config.yaml
d_mlp: 1024
norm_place: "pre"
norm_eps: 1e-06
rope_base: 1480.0
bias: "none"
tie_embeddings: false
init: "uniform"
init_std_o: 0.00703
beta1: 0.9
batch_tokens: 131072
train_tokens: 903400000
Each number is 50 + 12 x the weight over its row's rms, rounded and kept within 0 to 99. Layers, rows and columns count from 0. The size before them is the row's rms in percent of the matrix's.

# up: layer 4 MLP up, 1024x384, rms 0.0399, rows 260-276, columns 320-383
# down: layer 4 MLP down (transposed), 1024x384, rms 0.0386, rows 260-275, columns 320-383
# gate: layer 4 MLP gate, 1024x384, rms 0.0405, rows 261-276, columns 320-383
up260 095:48 59 35 50 72 38 53 27 53 45 41 43 51 54 50 51 46 33 43 48 47 56 43 50 52 51 39 46 57 54 48 44 36 58 36 51 62 33 61 55 81 46 33 49 43 54 53 48 44 55 14 57 68 51 59 88 52 74 47 64 51 67 45 44
down260 097:33 46 35 25 63 60 41 60 52 55 43 64 44 58 42 62 55 48 36 56 56 54 53 44 38 40 63 49 46 66 40 64 30 38 46 41 30 32 54 52 62 23 58 48 53 60 38 27 53 60 58 53 44 53 33 52 35 58 35 52 52 54 52 35
gate261 101:46 31 42 32 46 52 36 44 44 67 50 52 35 59 59 41 39 56 52 50 51 42 74 51 62 42 50 64 68 51 53 60 40 38 59 54 31 58 55 33 63 42 44 59 52 65 50 79 46 34 51 56 57 41 26 53 57 70 59 63 61 45 42 29
up261 100:70 68 29 59 68 32 31 58 43 33 60 41 47 52 53 44 59 66 52 71 62 48 52 47 51 51 37 44 55 61 52 62 75 60 65 32 56 46 61 39 61 64 60 50 25 47 55 55 45 47 38 58 15 51 37 39 59 57 86 57 51 61 57 63
down261 102:42 62 64 71 46 54 39 39 61 42 37 49 60 63 36 54 53 72 51 68 57 26 53 57 63 64 43 38 42 38 45 47 30 50 44 51 70 60 68 59 46 45 68 44 73 48 25 37 43 42 43 37 52 41 53 48 56 38 70 48 59 60 67 51
gate262 103:60 57 69 65 43 38 35 52 20 63 51 65 45 52 50 73 48 52 47 46 47 44 49 20 55 49 79 61 56 52 34 46 47 24 25 69 57 56 69 44 61 68 59 58 64 42 50 46 47 61 59 59 37 41 54 67 40 52 53 46 43 29 32 34
up262 103:47 65 72 54 52 52 50 38 47 47 47 38 33 47 34 57 54 29 57 51 68 67 56 71 31 45 67 45 61 48 66 43 29 45 62 32 62 82 27 33 60 64 52 57 25 28 44 43 40 49 42 46 31 42 56 41 47 52 49 59 49 51 63 75
down262 103:62 49 51 43 42 48 37 37 22 37 43 50 46 65 43 48 44 45 56 50 22 72 49 56 79 53 28 57 40 53 47 64 33 48 50 53 31 68 58 58 60 54 61 60 61 49 42 48 47 44 53 63 55 44 33 61 61 82 44 32 52 60 48 63
gate263 098:52 41 68 51 58 38 49 67 20 52 33 40 50 27 55 63 48 50 57 41 64 49 57 44 67 42 55 53 57 52 62 42 59 33 63 47 60 31 56 45 58 55 39 43 61 54 47 59 66 65 37 60 49 41 45 54 58 59 50 43 35 69 29 23
up263 095:58 41 82 52 73 34 47 71 37 39 34 87 48 40 43 57 53 61 55 69 52 20 59 35 38 47 35 59 50 45 60 52 45 43 51 59 55 51 61 58 59 53 71 50 29 45 66 51 58 60 32 66 48 45 62 65 47 47 27 49 35 43 36 43
down263 096:64 53 53 49 40 48 42 47 38 45 47 46 62 81 60 28 50 51 51 35 46 42 43 42 44 82 47 37 46 38 48 64 49 47 36 49 62 47 45 50 35 48 41 51 43 73 54 65 54 60 56 49 41 59 34 47 45 45 47 59 49 42 50 56
gate264 104:54 60 46 63 49 65 29 38 61 58 68 31 51 40 57 63 69 45 57 44 65 40 44 59 59 52 46 49 59 52 26 70 41 47 46 61 45 26 47 42 39 31 39 43 45 68 58 56 51 51 58 34 48 38 16 75 58 43 67 39 48 53 50 50
up264 103:23 53 31 36 52 32 58 45 43 48 43 51 47 45 50 36 46 73 53 60 35 59 59 50 83 64 70 55 45 56 38 50 48 64 43 33 36 40 31 39 72 33 55 63 67 53 46 52 56 60 48 28 44 54 64 35 39 51 57 41 45 51 33 53
down264 103:37 33 68 62 35 57 44 38 41 42 54 64 59 45 55 43 47 55 41 43 56 50 40 48 50 40 62 56 54 64 33 56 39 42 40 31 49 39 30 27 64 60 57 42 52 42 49 60 52 59 56 45 44 68 48 28 67 46 55 48 54 44 44 53
gate265 094:58 42 27 58 64 49 50 66 50 60 38 50 67 57 58 50 56 54 50 40 35 58 61 37 58 25 57 52 57 42 34 41 38 42 53 57 42 64 45 50 53 65 55 53 69 40 47 35 50 59 51 30 51 51 62 47 54 61 53 45 42 51 70 36
up265 091:39 31 55 70 48 53 64 56 46 63 53 54 55 41 73 39 61 53 49 39 46 49 45 65 44 46 54 48 58 55 35 28 37 62 58 61 48 36 55 35 52 67 61 46 62 74 50 46 54 43 65 29 49 48 32 69 69 52 32 64 50 48 42 60
down265 093:69 53 69 58 44 34 53 47 23 41 48 47 51 60 48 14 50 45 56 55 37 63 61 63 42 52 44 48 21 51 46 51 59 53 52 71 45 37 64 49 25 37 51 52 42 72 45 41 51 47 54 41 50 59 83 51 49 56 50 67 55 65 52 62
gate266 100:48 71 41 44 52 61 38 46 39 78 77 47 51 46 56 57 42 61 67 61 20 46 42 50 59 64 64 59 30 50 60 59 24 33 37 61 70 73 56 27 48 67 68 61 52 67 52 51 44 56 90 49 48 25 34 43 40 46 41 46 55 64 46 48
up266 102:42 27 57 52 49 50 73 38 31 77 57 75 27 56 51 69 50 46 62 64 44 53 28 52 30 48 58 48 55 71 35 58 58 60 38 61 57 46 39 59 44 22 23 50 71 64 48 39 56 33 32 50 33 64 46 61 57 67 47 44 37 59 34 54
down266 102:54 46 51 39 51 61 30 30 33 50 54 44 36 51 76 29 62 48 44 59 58 42 65 55 47 44 38 49 39 48 38 67 49 50 59 42 57 30 43 55 54 71 69 39 67 34 66 44 78 69 50 51 53 39 47 52 58 45 35 69 55 58 47 41
gate267 094:55 54 41 49 70 44 52 52 48 46 46 68 41 65 74 57 48 28 59 57 55 60 57 41 44 46 59 44 40 52 72 43 42 27 42 36 55 69 28 33 47 38 45 52 30 36 59 52 56 55 74 52 37 44 50 46 22 44 46 33 36 87 50 54
up267 097:55 45 41 48 51 58 28 53 39 45 51 45 40 59 56 51 48 58 50 44 60 48 62 45 46 36 57 51 58 62 60 61 67 47 42 47 45 57 52 52 65 47 56 70 44 37 39 70 55 49 44 34 49 51 46 45 44 36 40 64 42 57 44 29
down267 091:57 49 44 63 48 44 39 48 48 43 35 46 45 45 65 37 42 24 54 30 44 39 54 58 62 63 50 99 64 71 50 69 45 64 54 63 36 26 45 68 48 64 39 60 65 50 43 36 48 57 54 58 69 37 50 34 51 59 49 43 47 63 42 69
gate268 100:47 62 47 52 53 44 67 49 33 50 63 54 74 15 52 40 39 49 50 56 42 14 66 37 57 37 44 48 63 48 52 41 50 51 39 58 54 52 44 35 39 49 59 33 60 41 49 61 60 73 84 55 32 61 46 54 66 43 50 56 31 52 53 38
up268 097:45 22 37 39 49 34 75 31 37 57 45 56 47 48 45 49 61 61 43 56 48 47 48 43 60 52 62 46 81 47 44 75 70 47 66 42 77 65 43 50 63 49 62 34 41 51 50 63 30 55 82 58 59 54 52 60 53 58 47 37 26 54 29 30
down268 100:43 47 41 71 44 86 53 53 39 75 46 52 39 65 69 61 29 50 50 48 81 49 28 57 68 52 33 13 51 56 66 36 45 77 60 66 44 79 51 47 58 32 36 20 52 54 38 44 53 36 49 56 51 46 57 73 56 79 42 49 52 57 20 58
gate269 098:49 46 61 63 50 61 45 38 37 21 29 50 44 37 58 36 49 54 73 63 44 42 73 42 44 51 59 52 49 67 29 52 57 49 27 47 48 71 50 61 47 63 65 60 38 50 43 38 42 69 50 63 66 64 53 50 37 37 45 43 35 51 50 28
up269 097:35 41 53 39 57 40 45 41 55 55 67 57 77 44 41 32 48 46 48 62 56 47 65 47 58 46 32 44 56 52 44 62 81 45 55 58 37 61 33 60 46 43 51 56 39 69 46 55 35 42 45 63 50 60 70 69 47 56 84 51 40 50 68 43
down269 097:58 58 63 58 38 70 50 43 31 50 54 53 59 51 66 53 60 61 57 46 62 45 56 47 46 50 58 74 64 59 34 36 54 41 74 39 65 46 53 68 44 36 57 51 39 34 54 51 56 35 22 53 64 52 26 53 66 47 42 70 45 41 47 46
gate270 100:39 68 29 40 50 54 36 75 34 40 42 40 42 50 56 52 57 53 68 40 56 39 47 64 61 28 31 54 56 45 42 39 57 37 52 55 40 69 60 44 52 41 22 58 66 54 69 65 52 50 49 42 36 28 48 53 54 59 55 52 35 50 53 47
up270 097:73 51 63 69 63 59 43 36 56 47 54 58 41 50 49 65 54 56 70 70 48 67 32 33 45 52 52 49 62 50 59 55 47 48 40 51 41 50 49 54 37 31 44 37 59 41 66 38 70 62 48 46 40 68 40 67 30 61 59 35 57 39 59 50
down270 099:60 40 34 24 75 28 61 45 50 64 51 30 61 63 61 40 54 59 53 44 53 56 50 44 55 81 78 39 67 51 43 61 55 38 66 65 42 38 44 31 53 42 45 74 61 37 26 38 20 42 57 41 48 49 43 44 56 61 57 55 29 45 45 48
gate271 095:42 33 46 40 50 49 46 37 43 62 41 70 83 42 48 69 49 47 64 41 42 39 53 53 33 52 49 56 42 43 57 38 69 43 42 61 40 48 49 43 47 56 22 54 57 46 62 59 46 60 55 47 32 52 54 21 50 73 65 82 47 51 57 51
up271 092:28 38 65 37 53 43 32 41 50 43 61 63 55 46 55 65 59 46 60 26 37 50 53 49 51 57 61 49 42 40 51 37 54 55 30 52 24 49 44 42 32 33 39 52 33 44 66 36 41 25 36 34 43 57 43 38 35 51 58 48 60 26 32 36
down271 095:68 49 62 53 46 61 53 71 41 20 36 29 37 57 58 39 64 36 64 42 57 56 44 40 66 27 52 00 69 44 51 56 47 60 51 45 39 71 37 62 47 36 56 39 58 61 47 37 53 47 62 68 64 41 48 56 49 36 45 32 55 38 50 49
gate272 106:46 77 44 58 57 25 53 66 30 40 67 31 32 44 63 69 47 38 60 78 36 63 33 39 66 49 57 73 56 62 50 52 46 44 54 64 62 51 42 38 42 52 58 51 32 44 50 41 61 42 57 51 50 31 37 59 58 75 52 60 44 78 52 51
up272 112:62 19 38 64 54 45 44 59 71 40 47 65 48 44 37 45 47 68 42 60 52 41 64 55 40 38 43 50 61 58 42 49 52 59 67 34 44 50 39 39 38 46 76 52 57 62 35 81 57 28 44 60 59 79 65 35 41 44 52 47 60 50 54 40
down272 113:47 49 54 57 65 62 42 61 49 77 40 58 53 49 62 26 46 77 38 20 54 34 42 44 63 67 62 53 54 31 61 56 70 48 56 42 45 65 59 31 68 69 32 51 62 61 47 49 48 43 31 45 34 56 61 57 50 43 37 61 47 25 54 48
gate273 102:30 64 23 31 55 52 42 44 68 47 53 57 59 37 51 47 62 44 57 45 44 71 71 67 54 57 57 57 51 49 55 35 52 51 31 40 41 52 35 42 46 44 65 43 47 60 51 50 40 37 63 53 39 31 46 33 36 39 47 46 56 58 55 52
up273 101:41 67 65 74 36 27 50 49 44 62 56 56 46 41 65 36 25 36 70 26 43 70 64 55 53 48 47 61 62 51 57 55 60 56 78 53 41 67 31 56 69 35 33 66 47 55 09 44 52 28 66 56 48 50 39 47 55 62 47 60 35 35 56 76
down273 104:42 53 59 56 54 50 55 28 42 49 65 42 67 40 66 42 39 56 49 52 46 57 58 45 47 47 41 60 57 41 32 41 56 57 32 37 71 38 36 43 54 51 54 56 37 21 68 48 35 44 53 62 44 41 77 57 61 49 44 45 81 67 54 59
gate274 103:50 32 66 57 46 42 56 47 49 57 32 34 43 27 66 42 30 28 60 38 44 52 22 73 29 50 33 53 54 42 30 71 23 54 34 52 44 53 39 53 46 63 35 41 48 56 61 47 47 62 33 46 48 51 41 53 46 37 42 37 30 56 49 45
up274 101:49 81 37 58 39 68 68 37 54 53 41 74 30 66 61 47 48 17 49 39 61 57 29 55 41 43 49 52 48 50 57 61 59 54 27 57 46 50 61 48 58 50 60 64 37 48 65 27 53 61 58 34 45 41 48 55 42 50 53 31 67 34 43 38
down274 103:64 56 41 57 36 58 51 73 42 30 74 59 45 38 45 46 65 34 24 38 40 52 36 52 48 65 57 63 57 35 54 45 46 52 27 49 52 46 47 35 69 62 41 45 41 48 43 38 50 49 28 63 60 43 69 51 50 48 50 40 37 73 67 38
gate275 099:55 52 51 51 32 61 63 51 40 41 41 31 62 26 49 59 49 37 70 64 54 57 38 52 52 46 64 46 48 61 38 64 78 37 17 50 99 41 45 39 51 64 56 70 64 43 58 80 54 53 44 46 48 61 42 64 60 65 65 33 46 45 58 28
up275 099:56 27 71 65 49 48 65 70 50 36 65 76 52 54 45 49 55 33 28 52 67 38 58 38 66 51 53 40 68 46 53 37 46 54 75 53 52 41 34 51 43 61 42 44 53 53 30 55 41 37 59 67 60 82 52 61 44 28 74 68 71 35 46 69
down275 098:43 54 36 44 32 64 79 59 41 35 49 17 43 57 46 48 60 55 53 36 32 40 72 54 37 23 30 44 48 63 34 61 57 33 56 41 51 55 59 70 79 25 29 43 65 57 61 55 67 44 36 51 57 30 47 41 41 70 23 47 36 49 52 44
gate276 102:63 54 51 57 48 53 34 29 63 58 29 47 65 47 61 53 59 64 67 65 54 18 52 56 50 46 51 54 47 42 65 44 33 38 30 45 55 45 51 54 67 64 44 27 61 53 30 50 61 51 66 61 43 64 37 75 42 40 33 40 46 70 42 59
up276 101:58 47 75 37 47 86 39 31 48 56 44 46 33 50 39 39 46 49 63 58 33 39 31 58 45 39 70 58 33 70 67 57 47 40 51 64 53 44 51 54 54 79 52 55 62 45 32 58 52 57 34 49 51 34 39 32 67 33 58 44 36 59 60 55